Part of a small language model's weights.
Size: 10 layers, MLP 2560 GELU, vocabulary 16384, 69.6M parameters.
Architecture: LayerNorm before each block, rotary positions, tied embeddings.
Each number is 128 + 32 x the weight over the matrix's rms, rounded and kept within 0 to 255. Layers, rows and columns count from 0. Numbers have three digits each.

# down: layer 5 MLP down (transposed), 2560x640, rms 0.0222, rows 2553-2559, columns 160-319
# up: layer 5 MLP up, 2560x640, rms 0.0253, rows 2554-2559, columns 160-319
down2553:159162127094157098090170154133135163105183128106157124099182137161146131120085084139098131141103068153197051104052183130126055158119187137085152095070170139135136111140116144087160089076131051136127141129106107132116124231157123159168153108112162113147106118128119122128102113086121119164113131155121125122202128124141097145086155145154069093130101085131138117122105114148123103120138117122116150110166143126098106100122136145132106202126131161170156121139093149136166149092198151
up2554:141167143166156136140172124133136115161129181162115167101165103114128085117121139183137110143131096128048132109129146069150122144127188141193076162159138132089081109160140068114103175179094165110135143162110122131157124060121131092141149088121134094125132119186116170134135101200103151160122095121163110181085106142205157080134130058093095123172119188116144127150132097107096126120137093073071085123076118087100125162134111134158059151097111128155101136162149165110084122161145067
down2554:115133099120185131129098098148096055066145141087118128120097066103128129180162080079119113111158132119076163140189131123163140097171087101130146103142130114198198187155129145170135133152126117139118109107146098097063165184142148092165193083071153167145122138140211145092124207124153126076100074148136186134085149091075190080147165054145185127148113160155131140125029186117149121145120088150135137151160101100162105049112143080160166104143199183184087161205142118094131127124155079
up2555:153092146098085130139161101158120109165159137116122085094169134093174073126121116224080103129153087197127151143137217162152162169132155121069152122168089160056121088133144141123039146078203171202068111093124064144073147128104136234150117120113110095132133127109136134143105109090130153125093163168100183203135158144124124102121117125215168113145111116157178151109110094088117188154151156125167148083160085130073092114183120141131148176137148111150077133132144129048121182139143102
down2555:161137053111079148206184206197092159096155096140143100144161177152150162118115176103119108167107100154129108115143134119086116133127145092091156102094106082151156125115148147108099152139091160097149149082107178136076103095126107180121168160121149101134160106167149116126154206108173155107096186161122162148142081151141096138088083209148113086141062106104149130130109141112108170116119128114123097082091135140109169179074153216159129117151170069138100084121112129083161169140213135
up2556:121128155094164093141162118177137178134106136087112108159185132162111096145112110085114154135087126133110154112180135095178112102092145142143100109121160096147095103103105108123096128159202121121176167083087081137076140111184142149077179173131119135127137109101128105137127145128214122117154098139093123071125125159169125085137119139126179124084049135088129086113110138086166159081167153093132121132123117058162078102169098150137129135125068147095076113100121120137158113135124149
down2556:152121097098104180117082163152163100199146170106119095092123102167136136084098133154157114132113072089059140104162118158162148118142114197137111138177157128192142144180142146110157164151144177120118144143120104090080107073080106168144081148110071068128121151082211104056126150113096101159107148080153185166204129121124086137197167132187056109179155092134154045135121178085127129124116155155102148118176065115096096128148164097099079123170156141109138143142127116142116165115134071
up2557:057138088057179086147111074163115137107154174179209051121108069131121069240183134180145094128093151136172144123110099160099189140138147133115075090160105156147148143141144116154138180136147185064137098088070140174092128101174139152120080163025128125089151121098143134134174164144176146161217124178160110135110139114144111101146130062123142202183076196106112145072203160114085113093125134125095156149095131094132066118149154117129140119142157141105112128156101162135099180115129127
down2557:099132105139185122130183209092158115184116151185132108080148138082150102159138087098075116099121083199198083080083065109126137124181170182107143119178131129231134138176083074066108083127090102076149064157109164145157108193157062089135196128137126101136098204121120123123071103146153117125180139101136198210099143104094136065131162116144110142134045156035132131168156170106102149121106150110058160082166168111169168114148094154152211144105123159126136037157183151146095175141092107
up2558:098114107091153078135121134150095148183147123095052094086149130123096146156139179127102143107095121094132116145146165085155132108133133138129141149165122182121139102165145145144129155121100128099128118114131104177123105089166133140090100130141146154141156153117170152133146135080116176077188146147137184128161150114144078120134107125045151093125098137047178088115111188110118110112126098113143101125166153099117096114115170096135151199095140123137127103114142140066123132132123136
down2558:147139110123196081148099105092095204150136119092122122100171189139131174103126091164140175115129220085119144104151163233050154088149138151149133112124137138136088136143101116161082130121134130129141174155168138107124162123160153128109094119085157063096134178134147117112162139163195076157121148110106089139110094128127132098092122136055083112119100126136083163161130164095099146118138132134156106124150111090170112101128109145112132185093095092096118131124150071114199077153096108
up2559:165150071113084146124214041100105151080145085122128079076097059126099117173163113083131154154131118130085147153175100125090121142142183149116123136155106124134128127136114138121121088158122119125179120098097096120111080135127050212116121148137160122118097167134170120142091119064115100144189133148119171098169062137141114127118109100103095181129126109093191155157088181131175143122090046101105078156130150089102114136106159152113094172098110074115165163118144151138076164151136037
down2559:108158182156186126111107167120085094132130146184162118109129120134205113142109145191171160105144118120113126154091104120134095123101096144120149095208193100195131140191155143164139149150125150145164167102120137080127099128141102161167093137177084096094099116142102121079155150133058125086077124084109124149108065176185158054117052136097115136166109156168090098098165135139127126191140091134074102111091161168103154123060167057142155128161123117137128118114164122089085137127137159